python train.py --n_layer=9 --n_head=6 --n_kv_head=6 --d_mlp=1536 --rope_fraction=0.25 --qk_norm=true --bias="qkv" --lr=0.0182 --decay_shape="linear" --final_lr_fraction=0.0 --seq_len=512 --train_tokens=903400000
Each number is 500 + 50 x the weight over its row's rms, rounded and kept within 0 to 999. Layers, rows and columns count from 0. Numbers have three digits each. The size before them is the row's rms in percent of the matrix's.

# o: layer 4 attention output (transposed), 384x384, rms 0.118, rows 263-315, columns 256-383
# v: layer 4 attention value, 384x384, rms 0.129, rows 264-315, columns 256-383
o263 118:481627506494557477484510509468465572539515458523589563422470532497427499570473491516483417550495515582377451489495539436525489424447480461415521465547553508562555454428497437538475542600479556509535593472457482428497465375551563562502437425493558477509592518501539523546527440477483410481571508520565559551489576508555539541552511517514395509522564417503528492575487473529443448497513
v264 112:517471551413552529468478578556474499484463516442574545530495501527444591486432453500480618420519499524505523519415518555427514550567403591465463547501425550433504545532446400480517458519494511444415597447550467509504431489455474401454495488514553465525526520495409480477529517591523561561506476543467436487512539463516472462471443459500601543537452405514510416547645566546618534540589
o264 122:508453500547450539497518478472416490451472482504565487437580508467518463514508522595456514384489387561448503535446601581536539513453581548482520552499389484539466625501592523458520524494443539479489446453467426425450495472570522450481548494546522449535516533465488577483541521537516553612446543454445511489461586502551457488495490476445427575437470458577466449450559478381484416526538
v265 110:481549536573485523483608482484475540461546555565584508489457525559508561494435555462507426507515437515516453500538516446553495533478467450460599597500552498496583513499488433480541528459500400502566492493426423471527475417497522512615436507581403501565569530401453460556500419460488559556507469515459378553488602511518456476539566525487503513469446573540494545420466433446494501635427
o265 121:498520531510479529558530436546531486493570504529482509415434381497462538522445588526455463522459531410456591494483508410469561493463398561530561608490398513414457508481508521485496550513598450569557485580465516472554479520538470499534438437569537527507500561521468502443476461526417504516438454596381519477481471566495440581479488514511476470548470518596527450574496447528406543492483
v266 120:572510465452522639502483599496546547530473506488495481516482440539465529484401457625450491441581534544483467448499587495398598466518624497540597518562519484417500518469442486519466484540592537476489406509557515521521493500507430528478494432493434497515495483540400541520468517563614566495509538583497442498522548509515588576521423501468440545458614535484469460477431495517461533509487
o266 126:537512529537506540538466493447487540485456459426526419544486470519565507514480399488538512461476550533542462473445530484523527434577549498503496488524408479476503539438466506510528504444553535531550417447562527462540515553454477532558490525515592422422471526505446565537502533539487573567571543516529498480522493617506465494533594512421472586535471530520411438544504499549531564493517
v267 113:513530571526513370477586511525524457448512600607562452501563564441474483542447462497454505380482520544461521487555551526473537539471534462501505498558493501496560467504510397411507444477466474525469412512533461541529512517443518495433414557420591514403523451562550330463410525529508436507631496431502511487464521507484487522448516514554504470530418531498503515536575540457505546446565
o267 121:424475592480540523521557506478520452519443485508432563584462541578493545470522520470489395395489466520463531448568534503528488529463568506537547551519493515467453467440516423418491468475431474568512538460533508440517448479484521463435499526574480496522503410539594505465413433475565461476466491459508599525534514521414417600584535448451503546486471521403484531473504526479532512469527
v268 109:497475476500437531545557444561440452523441496473558422421516513493453600532431494410603573497477397465506470487525416449623563529539498526500483441498556518417565531492530579524566598480480554467438535579538485530442386462421567531522491532483479486478551461478522603407537454481462373427495533578474495473541567460439443527505359482557471488492544508533509496510521483490335564561492
o268 117:461612465470437514570525489522511509424453532460458496531487514573521464607495525507468707547486426567487518458477516503471521563505573570536487494420520569452459540535501527486488529444440430512530531435544610445539540512457504453599465482436473499427536417556489493441543454435523444529523473583466508415567486463486476531468421463481542484489538462561451539458463494466437494488469
v269 100:476547446568471533463496540528518513484511575473526451344463473579565489498523497532503467562453486467440568518491515492493476505564514575443366544506485430533549459496483426494563451527476459630518501618432587468531541477419469498599511443493483467506436454542544436538490417545506554471509454485538518519502445534497487600487535526505450480483518577514474439499469438523430465512574
o269 109:533616409491463563540459531590511416455453500516553485398512538512518471586476521540497476457418546479479586467458446484398501454557439458481479562421491375467450474485508435444498508606513470515468529534483578565453504491473422486476542425453531484421494519504404578532478523500441473440507507427504483508509596596386525497549554526499415536500562509537516491519567464522395493570537
v270 113:541376541455544485447421481539491531453470424473419490505416424450564540524452502474522574475517451459522413588505589402495509564553491536513487491541446456511508539542457435410523491528488506487528503488544475606546458502526468501444467500513507530491529499602540522544507522516456491479607538478490481536490461473499507541481515520457474545517499585528503456578497533497541521558490
o270 120:472549564489522577548497544430509524465501506456536549474500514508530563430538510534554475566553441507518446543464587466462379413567479502647521523513525474483491583464580393475552482450489565503471554441495491471457508515404510541498521437549438492397410425535565540543503559468466518560413478474478453459532428565604535534579546472535461473430560520474477570530590484480535421487528
v271 103:472399511521451481511533549539505419482537466469520495468639463520498426486436477482463546576534578605514554506440439536451582535569533471508568457545496534508639476482589524558436456453518515476481428500449495469460538454531460549463506497468423491487481446469487480529503513450474440549526560449451420459461500551542536568547447482459477502494540528519461522543518397483566517483416
o271 111:456552544509471491537552541579472395478488480366516451600567438534484450442529421475476548499515490475576464583451459475443391529512511539457476526443420611460565525473563475526456502466464547508463414435552490604546545423597496377472463520513524516556499461489528455564461534473550504463575512551449562450460452432546506561539440486533435453477513535564535430471547505518598475438464
v272 107:475511470510553476505470447391493519553522453478504554497510503470507463570454492449466512459471547490545546575466523504583413468521523548547471468418453481611495547532519495558460421526489430436437493493450510528449548567489611515384498538483437486481444455569482540543487470473445535577495599497519555497520552538450548466537505570517572526454410433456538494523500364504577449579489
o272 116:473441452512397546494501494457425521499577484441403494541528552549477512585520511575551442523489539498570468465470418479432559549561463522502472420536501491560485497433615455503434451475487478480495519473519474502532536528557566551482571523616583510543540550485467447464558457505482444579405560502545528424418485540555541542570508538504589405611576479471499450532492430570503533544422
v273 107:478547444611562485452563513598518485464459382440648490483496523484587515499518499462471552509522522522471521471493484537413605413535467473492429582466509431432401496635452414464451589450511513469499502525565519450562504516509487477522441497573444602624516468510513482554537411483537470467486510490507465436440443617410557574443500480482522518493515525459545463484446448467444558476500
o273 116:495471438527542553418536511583432467507523365426533518494522512509544603490518485443540478505413455453520450500458457504432546484592535491574489580487470578521485497583474515527448483570504506428486572444529446514407529493461517478623423455446396476532474540467489512571506492538497492572532530537531449437532447552464529540519507574568483497584580527430605413532543418484437521508501
v274 109:534550487438544506477517531440575564476487467547566523490496480419495535642510572596531521579485533461440560527431490409476491420491490521560527480532441514470524497471445470470481474558553521570531564509468488495535517500424469483508408537411500461453460481497610508496540498498526516420452496505493553523593492466470486489505600440515467498412576544515486485468550534431476475496469
o274 116:447507497466493445555538500485483468567591379529458497421483482482541531486504454658563438414444564506404496586498527547468552623560500576619499514499504495424540656523494482488521583518564495640489519468510567515561595518445486428505460428452536438303482465488506524523420567471422560536521525534534491424492530511455516491527533512551483453473582526544470488450519481525490496473558
v275 109:539532528577510466535405497468557552494457479473507492462535489507560455522444491445566542426548617488589458455497399491497531532533430467433566472539431533544546545519512461581475396498442525515431481484443539534550553561429507438521390490522529457470565440473430448501447533576484465544530555472494474531471433536549545505391458513504534471407493512491526474521539523404407537584500
o275 115:430503527483455472524491473527526562504571494559467498477595507572578375472589482410486521440565462496497459498575528571473532537551500479397579476440533488501429578504487511459520439491504417515495533493418528594545477487487610445508492505561526522498536507562496446503405450501423495587497494508557520431516517445444556528441494532598419468508457481431429540548602482433473512458531
v276 104:460487535460547456612479395564531518397448442495532533536447581441591535525536374415534447457474524594556544643503599589591520454479431534471456485557453514573480547473410468445492435491484489518419476549450466486629550509479496450588516490482561476444472417502499481500494533526547624445428582508498445469487462592500518447500509475514549524557441539424458543523421579490472505466453
o276 113:529419409506529470504495472539471479382448415514582558485453433518468477509611485548528397489530514545553480495529483530500575546479369487519438468502526449598517567514418385383508497459488462547548425474517498563481546434544515504539640518563486552480532389462399525530504501491466572586557497468499459387521520523436581505504472503580498520538436468380475605454532564555502482485418
v277 109:497484488527583498599433514474589448565450474431493495548472608431422589460570623519458594539488493550542546535552514557693510447440607518454408532439567469432441503486483491526479519506475442526467517542530562485459515495456503538469468438549455449493492480479451451483504513466418533448513479522505449471549350529528505521407448467449457559619447513555496557510505520423533548498505
o277 117:425533461511455449502550551525475480461417553533449421580538502467556599470503566425538452608535513457543458514448516514420444492423477541464496519503497516455536476533499537460436438487500547542562622505539451534585458423518456554550407577399572540356493500544506538497488433594457508474452526433515537533601456493541587549409454493501415525504457566522452512542533558474470530493414
v278 113:430568548500449508451450535448486636539503492482518516550522353578447561514548424500488504558402555444419496536425518467538405598494483541533468541471415463486434604412485456530438516530524485427544462459568524511500469536545444483591577466454581464453565624456517517469516510582509500539495484481468499497528506517543430553438502482522584393415438433451495509528515474522487472430556
o278 121:479507520455463456540509552410530555508490477419462542390424523567419522558575534532469444501460498554475513498501520488586479516439497387423433376566462506472483598487479542536462490519545439465496518477492479491552466542454556507455564376480439492579585563512448484555524513493504487357559442527446536509536522443453458478484605435478494501448554501463525451433462545515584517601572
v279 109:551563527486477426494481575516486545511559487510537543540453504473558546471516512549473544470586508524563570523445552534545503525527468487458502477435496464509505481580508428491510452447499494519596573504536474554490459515478489527502464417573478530564539486494531463534441494560552589492545485512415500512533455524483487472526507427532578475527440409569412454587516537527521548556505
o279 119:477501431488466519435500488495482402471500381450498510517521514457528558492613469424543602506528521532522453469422456414469480476551481480373538497536519475505509484514463535504562462417455606493551599534586480541503471387441518548496486450562530436518462465564519495417436542489449604423416419422462508527537551435497478490545584561515425457466526433488446652435572490509511543419521
v280 107:492558547443520543467428534465409488515511581496481488487425503539588526435442540486449462588503466524494430596392549516428575468581598509494553528491520526467483486472510526415508496439486541546502567449467547454404386455551575530533480549440514475475482446484482516496570423438504519473474534441447442480582384519466510516546430515532547515441530516507500564513443522483447571462519
o280 119:459486451608489524452518466587496476524505369588589490588389408432531587537568545498490638481479507472566406573486517471471553477509528511587512428536390452496518587447464530505545524501497507507506485529519501533522388524508499481535494419499468444450480476444461471505527469442467561510515540585468501572492516457474628490476595544435536518530516471539500474451481526514405472506458
v281 109:467518514554549488480603483475519484589472502552565546408516541494533444481551475550477595610515473439477476447511589482504432430536399508462508510527451575464466450435551651524478600437473503441525522498593537548467497519450560567575486582511494466558516569520509541493518529512549498481447498530405502452529538455579517525506525471537489499541436555579589545422394446528539532423481
o281 114:476573457578488467507574462485611544539449450580491470446475494551574491520487576563501532592467523531488479538454494449553478511551501544406459583488385586446484558498449475462556502382454457536408493525572583501519512562587560562519531495537502363480563613549534466440539574549476508518448545513532488411448539538609550498461473517411456517503531548519546511560446520520476495514430
v282 111:543582542540482461568523426613488541567496400537520513510498491574458374509493499500494575466495530526466579532578452538473513560438494517456491456537401443427523467443529549384513596461475469494594568483636529466452478442472600480556494453562497502499536460394492490481493463436448471524495510447554427467500545480442524573524473507513403561513437445504501509557486510516460493513593
o282 121:535472538476520450521519505440418536503490405551497507493531536470483529389523496512445576512486493476474542434472469439461614509482548530524510564468477512407425410512422358579492562626567496515406476467635555489537479484548526555492508493561498431449553497504541493490595407456473467568518471441529556527544491526515393523481419554502484409466567530387518438530534550486554506568403
v283 113:449404487487405450518504520503480465448528526508433475442475563394416546494605482574491468337496571477548583489459577452493488598488563513411450495636500520573479457542524521597618465520552489446459488434472582501485481492590478560459435616472527550445404542411548489429519525399502415546494482550497399573454628596586439454530563440570504566514474501473488510606447385432446484535502
o283 120:518488507478481412480501562589445515476478594523506534385410492458461449528490466543534481403501499476548601403562489485513445532549422550472501439587508551498557513495531573502507434576459505559523423557485439543413490435445495471450489499524570438531536519473609497499432510545527485461465431582460511582493468529528427458544456495520472511548548561583463588456438389385454493612528
v284 105:442558497489456496492516660549467463566419501534545468506610500472572565543463507455500518457478489463538496491493485512536402379525479423502516524449504459503472459458469482456496547440489521479433405449461606474496497586474445534555480605418539430531513495498472506598421516518488461556522542389486525571460537507520474448530462562513547446542483477440552461541476434501469596479484
o284 111:475442485562468514521525537541404499476451582488505545567526440447601539576470490529516499554472410536491368408493435556425432455589520537463551481483479447557504427534447614491411469424494445395483500546511415533491411469480565449524467535402581460561453585592491466492502471514391448566433544491469589518437507540523525441562414561501585495512509558533513488483462477547560524458400
v285 106:447440488583568526457500495544490492505377444515547485456444422519530449431426479560597422507511475431520505472495533445523509389542409474465571530560516487431432437460469461514503550432516548421468513494449487579386548505553429507471556553558520525586600456487548569475438463452525567535471464575556448555545511457514511529507506444471506531402584508383414572560572546522529534564504
o285 115:566486494451579489455561610465452467570541463477536519458491379545580432438497458566469418585463479446533511471536427537541552513563485379497511497495518474486544631490537539540511614456475542466500437466519568499506555438453474434565537507546547506594572418482505444533484480462511533494621460516479460458538449639407485476565537436509455530455496514457475514614503418568443544459503
v286 103:445390506529423515466520414472593632523460505567513503521505524499572438474546532508481468531411510434609498488552553610507525566439489463455384546530552588467479550462492447511506535618478482517518588538515417491479503478367573549491539531573507528524559482538597580488502566454504535555455530482552491558447531433505575480534545486551439505505455511460449412487543527454607446522494
o286 111:490560457433475548544500480406546553582432586475448511362512526439496449534525492552566491566520455511440489558423481562472512484533394349511496438558516533511453424487545573476530602516532459573453502523576521450475500452350529605527534477504489609454491471515587509528483516500500583444395507450523465452568426529488519490535474576505463426531477487536474498510500488480467522452522
v287 118:390625525572502478533518506538535534429488543514556477560505534420377420566528461473481580512484460500535532482562451587499442400495419484425556504471554584468499493481543599576602451550523563522524469546588606498487531492465481522500542469581454432547477577505491556517470509463651518444401563558490473496474497404437491457476482470504463512432484499403554447575543479555491627575473
o287 124:513510570558503442488473451527463490460516597516528441487478429381392480518419387549458420482503479464461552583523415542416505448508427399471545496537551422513533454539518506494554578469501474489488444513525505560428538530530502521464550492464555476540539610548573488471488428468530520613486549480586525409510520452450528429499559492520500488552507515435510524501472562575429564515533
v288 103:553493468489476519497432571561508594450540385564442467486549545518428457558510512552550633584544482452537490491528464490417546520486541439458451458537496479446487470446459546537528570549541565536570547511549517479473544472445443560564518553482492464464441436456422386433500429551609601430533498509544525519442485388493536546478546609438527532477553476498467492513499504519568447534487
o288 114:548417580445545483482449495536545469534419473542448526493579510426494450480493481422506524511527492403533554472495421477430382480489561495503601483460436514439494533546454380572487517443496523511565460524519451521495504500500499503513436606442413454511555494519499505581503482512509480396537464493469536474487597514467447467537546562434481532557517548572559525517553474516530557566525
v289 112:428398527555449514448555381540529467449587491476456459504434503416517501486507517491508548513500394478513522490547533436402475549467441515430545460436406533467510488465503478538555527502456495465502447584500531481494477573497489498512576491373450451499449484445561520470528383487567575539381503562456585470447458487518502551554487435488482490434547397475517649447523503556471540426483
o289 123:541524501493397496487414468442566497495566574495549516510404469526518481569521560497484537497527494513527433483422477474500457524380434478487532572562463480437484477547399341526610499466416489480418570460523474451484534477520405508422500521406414454460482435404519487507479411478530539536501473516517437540415513508465476433518549461481513621519499624589534515535560460572491511485447
v290 111:461439464418569479462496540476538482576492527366434513576459465498518508461416582516463593502464544386481524496520522461494451422522552584548537528557529578506507498483450473525566439505502498435467479500444418500455573445555558634487426510428540486517476554512502511487505568416517526438565509492512448469498486502504481483523547431492562518463594531417467444449575449502427523473541
o290 118:495487486622498472516516497523468505499558503423526442458490497477563510425509512486591474436516404423503478592450547530495432506496484503518482537496561387530572501448542502470591474497474552487499502535410432485493568487577607498517484469532526485542523524515540446415513465405489510473434455513503451542463516444498491457490430427486430375491611569504431526537487599454516459550458
v291 108:520541474493609478457542559548557476519569502528418504421529478498551546472493524397578551489497532492448443533502461552450421527525478538501365472465470485618531563525497623473497443574521461568504426511503449455496545495340589531473486461412391463483361425476446481556516487396512587591522494556457573535455516446483488481487433528555472496510472507460527478492433487509457504525479
o291 115:494431428504468454493479464549588539508406555579475473517553480466441515512434556487458543495498542509509543560481511490478445573424422427576485547551482448561493441494508497390502429538520493540468505463528505503483600458492569588512428510540478499433407495473320502481511503442384444637413507493482600531521577565511481609503465569487410576546532539505530467532512419472525481541470
v292 115:480489412398466541459559422539592453533388550451448559515596504596555521552552527544509512518451518563399564456538475460476591471486557461519547452508465494489486463536495512495443574544545460491441602494506533474514502511509382447509556496503527537435522481505521513472526518510541517523623571485504497401525589409552530528529493453532479610477463456495432546508497505587560531550486
o292 127:497415565506480572505470486515551526404508542529591442532457541421603429539467506423559427475458451464464499467517643457526487514428561461557567572514462437523450450453514526488522513585545512512470405425477463530585545429602462579598524508451468521402554521515604473467520496497627509494586558532405536446585435462484450530509448407528524565488578495498532368514423509542503527556413
v293 103:554518573470554532440437529497443427402511567471519484572453547452516426545448445503518542493497484499475438419473477515435486545448539471454461476427457497575426544514632541526468453514461420451527516476521422529506485482521548520520515531489595549520461564517433348446453467398543484394506573541504508428500445607450455396551558518532445524484562501510507530476550486482500460517546
o293 115:404528595478464505400449481525457480539572428482505570536465586517439481370549578517576505420506611420536554473562487556511472557404485458502505513564469520578427500475596541441463449519429514425479627564509501575464495497469537543500557528415498489563514511473536487454493510457438536466487503444508483514525502529420465512453576457441489424480483504496493557427539517473460450547576
v294 110:535592445492459508532465509481587531511479514444523406513487466407552537473486378507527546608553512546515498506473551457491569455466443624468492420482457439496458457525532483467542562523438450489482448449497461492592588510522529560529419490555507507506510420459496526444569543483525529541531518537458545433524575421530540526501489478432528528515398445522465584558450482486394571397492
o294 118:558425450565417531569472532479517514463487489495553448558487518460455449507515410547522521626440500464585424395524525481550525496442525459584519571517567404578362447426413458482455524676524519531571402575488431561446490488562536546541499488447437493484480490412558404485534489500497497513498499471483536415462529471484477506525449458587577572452526405516502552600414473490470496435461
v295 106:491473505526525464553529595485490454508501449586477483519414437485492468557524592539488531494558559428557563450461447543422505479458434494495525557469573453514495514432539462520474466483494522520568492519501606495462443488488537480525557533486497515412489525498532562475534440505496400516505493466506457461530511516417539425481449495467531501540534445614515431468502490504460530502412
o295 115:429510528441573467498578411519513484529431456525565477558489524444507463461482499470520551468574578498490568594527543489491466600554492491476564553501579490450456549493495513572516491493486491481548443550566540557619591532530453515497446483513494515563495527469502526500487548451603467497509453415464491549509562538504491508460503457440600486450443553444550443480552400501478569545496
v296 113:490503548527535518522493516473532517483527439540486537456504547604500471438494526537597537503530467430500446468504428368537491533446449522390547507543484562502506506511441478528442442427541492509545523344489444582515502520518453391520578413438555490494496562518439469467523455490508534631490555471535577474425545427466493523611412612528460448433514516492442457474553564513558522603472
o296 120:464537515527510622543460533439506546521560498617511536540553472534511451472536458496470520500448491497459462523542464450435509471383515468480528509519510596518467574428526401562510527494514518463450522537484509491507447506490414444480518440417502528429563499438361431551571477454511427422557525391402529543438523556524486508537549544538393448582483558526592450451590446535551566545518
v297 105:440544509518543511561525560502408484439450415446485567473476491394457477418545467517488466517418540440515483481507418478512566469497391596532466522414547430547486539472505467441475484463511508552513433510513476554613451460484443508572611580520469395495460556504500532410580553495441537413484476563496483467499503414539456487516442506512535525324500449462578493509500456421404442500515
o297 116:467555450496508505490559432508507594491494512519425458536473467463402421437553515543558475438543519442536540497600396477402445431494508563518485478491483400505464532495509459497449513433441514460482574514420530467625475460526463521479584413486441501572617507501472470530483546487446469417521498436597439489475514436464443503507573477512604540521513520464494417474439529551534547513483
v298 110:551458527431581453500465462506498572514437470487488449493482522456491488521504473448456489558497447469507508474415562517413461466520532507475386502490393431583635533576462361511442464564574498417452519475477516534448550519514476449437470467438447491422546597514588498528500443480578522490491543548550478519549630584528465508460583534460468431517485552492465489506458524535554474533406
o298 117:489485509483568489581432450498406547502529512414617510450607563485577557516449450491537483495491551484499447500439519454565546550421468500533469519451555488413588584492460331497459462587447421478531507519525408447415411458512462427509490505587463391480435532458526493524545513515484585458514468551554570423542560486430580477497400461539489515565536518522458474477513490517555478543496
v299 112:488490523541478600491568576436462478403510433483494425512434488473512464567542548463613642516516540460532472481555539563527453528395536481539527461601505562487504482524559567582495515520501503456450499518465501478538523608517472481457441476506490500580600514590466423454653572550538466514374580533463532488495476526472536520505483477544519533529554491514623562486426550531435484552456
o299 120:491572492529516528465490498532527472465527425592488423509482471552457456534475562429561575535517521429543403470556473464521525439488514524577569474359469539440449579496547483506582429482492412502540522559472566489472527509506490551450449537454562549439509473448481375484480535553472459557443599438588463436540464498508557476528488526505412506491526464595551565558525554497561475458458
v300 112:544517502509376437462493513551447568513475590540512458498485539507518548553413469511455614444514488518498440473526445509325523560535418485470404481491467444479543426459530452461502605451385466512473512472467453502452453453605554503511526490459543509416565490557512582474426482482434453460513463494481581491460496418410427518511541493538443510485512529574479456474569573499469522515416
o300 122:556495478420480487493484496477611500521594524521473418510486476389405536526440604552493493489491575490532404445421527533448492468542487510513571469469527487495432468443537455491496459460530404545529451555517449518545398498538528438412494493555525518487564491547590477459461564489546432447566450540591479504465572493484390526505537494569450438375536500553446525538440533432572497490500
v301 112:528539472475492562489506500473497548464428506505429555453550436552418518515449445477602464416542546516639483470596492633463646557510414421446553535471565482520463443477482552483605555420536494476482446538533511422488462495453503483605528517425530497517446490533497424468554467494422512466505491534427455528473476472448466486485486523541489525500488498433481467466493526647496456549581
o301 119:475458433581578414433516487558525631490532655489395530490561417479472422454517535528512465424423467541517588456517529581381531499467458496505576457398530360505491481488579465419501499460487511449577447493540616466478589510444548557520454489464551533549469516526609548450496476579542529494542494483422541558525485518473433669528444533467456587567398541473489531520477627498441472564542
v302 115:474387412583555467442486594473562447565556469538494402543516434474466496512511610550430493491471528583579541489507448486479578560496481524501505494405578517436419435531429462485498485459519412428502514443460476514503540484493507542515501571505617497457485502383422521501529516498548485608547471441617506447588547462493499521522569496546571509531408526574471462484490467467431474466528
o302 123:406466508557511494573509574462527505529562457523561535535479567481485579444507512440541440497473479495525498468421494476510467523542490460473511520448582521474419523473565470540522568453471492556585475560554446439555497492463495461557480545496593489551596525473459520528537552532588470471500540524447561518429654507454427532513563546503569486546451476545453507541425426478474527513533
v303 114:467492552541509573536535506528470561305420469532542555522529445433573424453492564444463468419546456496530377538530514524479479482539506526535586431509480480433438527550554473473480439472479441461526457563458518456605548520618433413451522545535517584469478512496470446506510532411562565528559425479411449495486504484571374588529487441527513579532483522548470529422527502559513566544419
o303 124:511464555523496425450384453508497542518600466508540480485425483479504608482482577516506507514447526439483481492516523489571472422491439520483510569521465559489532527491590516431441515341489495466511578624509449474562608449522480495463453481611483596543548478433519523485516516470605515494542500514502561433507507517466517569477574494474451544444560467489436538522455559519456492428490
v304 110:459564492461523472460519451417538472509530527451511465584479508470559467509525481520521552542484559458475433613502473356504472436596501485407489525500478496463513496591512545547496527527552505482572510495455458433442505527504574473513525498448478500589544507448489451485486555546614560602474496513458539425477524543575470368474524597593498493515495452491508435496566426539443516507564
o304 120:530506492432453514513502512442557444509569471468388518561508540550480538528613566593493558483434547466494525528521491443514547515513507503483539468541443568550568484514534539466530407597450561396457529549468492467520604451527606541515452533443410514493537533523507538466546507526484455398617401459500554490438473518596418407513551560572599497544457610491523499550506471547477468467484
v305 110:556501492501517462561485394577472474571490520514498522543516513484491395392506455534493509519502348539477521596496516514424503385495482548479539541443509533496549387442575451463520531519640519522515470481554458509485455461380422508599669426553499485443445592520508595461433463479546478424539489565561588553503440475502561446533498472538484513537478526437479417554506490411388535557520
o305 121:558506476439535523542489450504557516504451500587438622486473452574544466528487472523482520513530428535478445621450485553388438548536425520517485437457552426558580489549429419602575511506540515421536565517543440532464466478452398558512603480530457502484506558626512419427445424490391444534471512522648548456523491445497496575507478440508558495449502432464531432544537453496459426474515
v306 115:443555417488489484459565441398459568569449507522576562569547412385541467538626474465531484461510503514486513478488460451520470517546461454544449531452399519420579527476568525475510515477462564428510448495449555485580467492400546436522422436536578531475388480525546460493438430581554534459525533546449494480661467422541509565472473432610398477569479445552508537533502542485586422538424
o306 125:484529536456531567430539394548547502452428520568529569508512533513531566546497592551418460535437492529437566532486505518495472542520546469567454534525472512451632554447504507465574504497521433506478415406412546534521559485403426436513529528548573466530625511516531462413562440524465483414495548493463526456555525461463380579429513498400429428495535436550459510503463413441503479528523
v307 107:489460536467518507561550528559485570438465425449548425418620533448422540456506440546554466522553494472532481512462499508517516561447462460486564463468525507410455476513514502532528479491459436475477537545478488553476473504559501568546486517596505536450457560552568470505486584485479534493441489564527472512514493515532503554514587537546553466531489566538524508498523500459561346472493
o307 115:534501493466514482476481469439466442563448505513351413437458599469484552438479491545481562503563498485430492493616550482568494553557536486573496414499516462364444553544529447482447506500522529547545600470481530451441410540492552595493500468558435445573483530406509480589527518504486521355470571525521535470526533473466447483508456465503500535493559495473543483539552406520465429554450
v308 106:497533526496542453485533513483475469522476492534554458439480406389447484524507507535509466574437520429438506488500586548463534541486475529430496486558519468519510524466514549560489453499646559459528415567473602568467530550487397585470386480581510430373567513547521514480586495545462430611500518482553491551362467418542496460479536529520334439479436526527476418505505483457397479510449
o308 115:529524560482544420626493520439526520583504539453442484426610495445452522515426434475478493499478534406530475491399536495540494472501465498443439545486475505428510533484483572546400505537505528551547448535514523495466561583448490425442539558449419532544513519563460554511455450438503513610551454519558505543474633498567534581513414482536474409447566516422433425490487502466542514499513
v309 112:525459526513516509506526413508515476518520539486566520527604565483563496437539468536377601500515445454428436536405516497438524469473454441436604525515371452412363470562486401527520417502522453485485439517536532486480482524425459452413526569455590529532487542463478406535538511443516474360486466573514475534492650486472552443504455483479561473477603539527558553466477467456493531582485
o309 120:574304525514543523449524443510443580475575454623558597405486475524565526426516445462494515577467494473444420584441509509489518522456481550514552547556583554542529493691450426435520473453516445485517472485481486487512417455497470542470557534540548500531476521489499461521517520540507570431512495566429438475507436451567450481509521444494408536574454545458573347507477494504616562507484
v310 101:445462462537540569461537522507447579583566462426453569439444429547517458535482495516416474438482548465492491614477486474454514582479582438528566502459497485469495568419553439551519471608453393549498466518518566418397504590492462466481439426446559588408469440458516414506497487490463551466477504388402497547447515417556482580462549464459552497454557498412450567535593517480371526454501
o310 110:526352493528509474515518587478473480544468470565509555507433484533483529598462503425531486476570524375486498467491549519503521438520477505516460431481537473499472502450489516514455532445579498504541449531528467424550512542487404537492406510505582502592471502476504464402471497453541478455449436605438507481453530477505472501501565509547463453463505523492413576555591537469585514485462
v311 107:515508488495508512402570424469520460524542469496467527427427547492418528466405598536453442510459514479483577448605504544550565552457513582512451502567449477457470422415425523418461631460516523497455569565576503520519484547476529517476499498452470534481428492561513450438534492459527532435409492490489564486518458521515502424519577512506478484407503504519540516434404482554373405463415
o311 113:558497482464466500434430499586588500512545525488419516391472516494522489448460547532418493522576527605628475478406492526493555507544508549385523353464439447479502526606440549425515531480676556425502501456487552554544555520494476566533486544482420556497428508440465470486461456492528537487491512464548551490483533587520503467502483555470438611516497566501488366514472566490545430531491
v312 108:541479511449513487491600439461560496519384547508462386506480497395524549455544464510497480445520448586609526483508554475539396488514490579534518404525455558387499528456494606527526515492485517511419451536496538506507573498472518576512496440488563602457482441457531531537519493508562522606607495446491575476532462473448537461536516480514557483478434455528504471413580542480503528536492
o312 118:528526562476492538489546438434465504527604603546498505461534578502546533501457422628490472556490486654523452461458536512552500610492527448554483564542466411558550451455586550466501410386493538560539472535455458533532585520479474517551453534525595518404497493441517533468445449497566546614513505555500532553461520561471378468531542484531549526489519507521478479551464485539415487511502
v313 114:529536580466462476505459556519523545526513523603401490413449521512475526465507514488498494524434491532502589575566572555461506470523470447468497547534493497538448528511549557485491449606483503506515493504501518485522563470468475583446531461389559451571503506513421573471530530572404506564560494526505466578439533449416506429530541483585529453508463428567361521513365517452554534480521
o313 122:505500540510533550497554536475539589520431483470559513419549529520512473485434411350464533443470465666499455520536488435501484500500498506490568586607451488530548492464537591530525611564408425552453491614518487488465495482440406574456455486420477488510492473589450535456480466446525612530490488457471470507468525528511476569540500519456555518502515509504513515493490519570471520487508
v314 115:472492477433469452415526459472501459500490474603481444431493548500523491505491525505433470398504473542538447528436510500443507486535458460511515519480503542515492501545577487545472483449507565503514571340435563504390346482429503515497423459455428532550569466587515592581455493536485544516489507485520506509493456427602613515541614520535545537518466578467522506545481520516473485514558
o314 125:464465474586500519526493620441559429550442404504513485554386456560553503507528471505561547460515526459480470558422499509482490532484497506534483588420575471509507521480508515512479580380531506472481497546545477488492365482422502505476486586478494432573489499494549527542539466575459510459522576500559628511460496415575562469531515570435462503498472442509487526386512560477511470519522
v315 103:560498502476518501487555514456554501505506509535417519500530556499596514499593403436461521561500471433537569576465520513583418524458541490530518481481418504474466521559539516557486537502504582583521456505509567456455549424461373572471478553553555455450509508499474507605501510399496529536525530492414501609458558518564462543537469568477489505540534470411467583527492517542552505425506
o315 106:475485571589508517482586465499434515468456547512462608507565518516636558457485459460499420627567525431472467493532542450504406573448527539551479488544390495466446416543535461527416508392454513526455530509527462481423431397557439529462510514509497480525575534475498461486520469486506554476350467532416486549465481435507484425515464496421515509507543453440548467543555495595498504501482